From a checkpoint of a small transformer trained on Wikipedia: tied embeddings, 5744 steps.
Each number is 200 + 30 x the weight over its row's rms, rounded and kept within 0 to 999. Layers, rows and columns count from 0. The size before them is the row's rms in percent of the matrix's.

# k: layer 2 attention key, 448x448, rms 0.0308, rows 22-33, columns 280-335
# q: layer 2 attention query, 448x448, rms 0.0327, rows 23-34, columns 280-335
k22,107,182,212,128,224,150,211,180,183,178,200,216,183,175,218,204,179,218,163,210,256,197,189,166,166,260,175,205,211,202,176,134,265,195,205,175,222,241,210,196,177,211,189,237,200,202,219,224,176,189,224,268,230,181,160,163,186
q23,103,199,193,216,203,179,208,226,208,181,165,165,150,210,255,192,137,177,225,180,183,133,195,198,181,186,251,182,223,177,210,195,228,202,229,189,216,160,241,233,259,171,194,205,239,191,169,196,202,232,226,238,223,235,201,191,182
k23,093,224,246,277,192,241,241,205,205,199,274,181,192,225,146,206,227,219,198,165,197,197,177,193,253,215,200,177,173,175,194,172,163,168,227,198,232,232,213,201,207,210,227,240,194,187,191,210,199,163,191,205,249,188,186,220,188
q24,099,207,210,179,186,218,190,229,220,223,257,188,137,191,219,190,201,196,178,211,153,213,158,236,181,188,238,195,257,204,226,192,189,218,204,205,212,209,192,201,219,197,195,210,253,248,175,185,166,222,193,152,150,171,158,230,216
k24,105,217,212,200,177,148,258,211,194,246,207,192,187,202,202,248,227,252,183,215,210,223,180,194,221,223,181,141,220,177,277,246,152,163,214,199,179,193,172,150,219,246,200,186,167,151,176,190,205,225,172,208,150,199,173,240,225
q25,098,189,158,160,198,192,184,216,202,227,207,177,162,208,174,166,166,164,239,211,231,149,189,215,224,191,266,245,194,205,219,188,211,217,213,190,189,184,217,252,245,221,221,209,188,185,159,187,226,224,231,243,224,250,203,183,209
k25,096,205,188,241,187,252,166,203,210,231,183,216,139,222,174,183,208,145,236,223,183,174,143,207,207,204,230,172,185,166,179,176,200,211,231,206,168,211,248,233,182,238,215,212,205,187,212,185,205,195,156,201,181,184,201,199,163
q26,102,165,184,217,195,201,205,182,201,242,167,173,123,234,220,165,135,187,224,144,205,149,183,209,180,169,159,211,182,172,181,188,218,177,172,180,166,182,198,240,238,229,204,228,244,193,174,199,203,181,278,216,235,229,224,166,199
k26,103,209,210,251,143,208,195,203,221,273,220,182,209,201,224,178,147,145,267,208,189,164,156,242,174,219,205,226,214,132,164,225,157,227,198,204,171,207,229,238,220,242,228,156,249,177,216,261,204,200,251,219,248,200,179,185,181
q27,149,186,245,187,217,227,181,186,273,165,175,231,183,191,221,238,231,229,205,167,210,232,250,231,167,200,199,165,251,195,172,182,167,193,157,202,214,236,215,215,137,211,170,165,185,252,196,214,150,219,134,153,206,170,147,253,184
k27,109,216,235,185,207,167,221,210,222,143,235,235,197,193,194,258,222,262,175,196,218,247,230,196,214,201,190,172,239,183,217,176,192,172,183,159,217,209,152,158,167,167,132,234,134,191,194,182,163,192,213,236,161,176,209,206,202
q28,138,182,233,169,257,195,196,212,261,144,293,214,218,153,204,261,246,254,181,247,221,242,193,214,231,238,246,202,245,216,248,187,188,176,211,213,238,185,185,157,186,178,207,232,169,185,208,195,240,206,178,160,185,196,202,194,161
k28,095,214,210,165,234,192,181,218,221,105,192,211,169,203,190,237,238,209,143,141,206,199,264,163,218,164,202,180,197,187,228,230,211,167,199,194,183,219,179,186,200,183,212,190,149,202,209,190,208,225,196,246,126,165,212,215,208
q29,094,232,234,232,133,157,185,211,189,209,235,194,192,198,162,139,196,189,196,168,186,148,174,185,199,194,247,218,211,221,203,218,210,183,173,213,194,234,191,241,222,179,214,216,175,212,176,173,209,245,270,276,213,231,199,176,202
k29,091,268,168,220,218,193,230,182,167,223,196,216,161,156,195,185,191,172,221,215,190,167,250,189,186,293,203,174,186,232,200,204,156,238,185,160,176,206,234,254,232,230,228,202,198,164,210,177,223,200,205,244,186,267,241,212,239
q30,141,209,203,209,181,184,201,193,194,188,246,212,202,128,241,241,255,262,175,178,237,176,174,201,274,256,191,232,259,164,201,208,242,174,190,206,218,178,163,212,196,189,250,199,173,225,153,150,204,196,244,178,187,168,248,247,200
k30,097,165,160,139,238,180,201,135,172,222,203,201,214,206,212,181,238,158,186,179,163,232,173,196,197,171,196,224,215,224,246,252,230,173,206,193,222,215,204,174,134,275,197,202,176,188,254,225,246,205,174,194,164,216,214,220,228
q31,143,237,166,224,189,212,214,189,175,221,257,153,249,224,200,168,194,177,227,218,207,147,183,210,240,233,205,220,182,240,159,237,247,162,253,233,209,192,192,216,186,152,254,258,197,130,160,174,215,223,245,234,237,238,228,130,176
k31,094,243,186,188,201,212,208,162,230,192,174,257,162,182,209,190,203,187,192,136,181,171,242,211,201,206,139,180,139,215,157,214,183,189,146,182,162,214,253,271,208,131,172,253,218,239,173,151,203,187,173,189,193,184,261,216,199
q32,090,178,201,207,229,187,210,222,151,160,264,220,187,196,223,200,194,172,147,167,160,202,204,191,190,212,297,189,188,200,224,200,260,157,200,195,183,226,159,196,243,172,239,175,180,149,199,197,296,204,165,203,214,258,201,180,221
k32,090,180,196,266,186,216,164,183,276,209,215,180,198,188,201,190,229,200,206,203,204,191,212,248,209,147,205,238,158,209,182,167,193,205,212,153,206,172,187,172,211,225,189,235,221,277,172,174,188,223,203,163,180,208,187,169,176
q33,096,195,252,213,191,158,238,251,217,172,252,206,220,204,182,177,190,194,182,225,204,202,152,198,207,204,232,176,189,199,197,174,171,173,181,205,186,199,164,155,209,156,203,149,151,202,183,242,161,247,170,159,181,203,184,220,225
k33,102,205,217,202,217,236,164,139,163,211,211,201,162,174,207,226,262,233,187,229,226,235,166,220,183,168,192,201,237,157,155,220,231,218,207,178,172,223,157,175,165,234,217,226,194,218,212,178,180,182,192,191,181,189,155,168,202
q34,096,224,198,194,166,119,236,246,185,148,273,237,250,243,233,198,192,208,237,203,202,243,211,202,255,199,208,193,201,160,220,222,177,116,198,210,240,214,165,158,221,169,252,156,166,151,227,197,176,283,186,226,222,251,161,237,207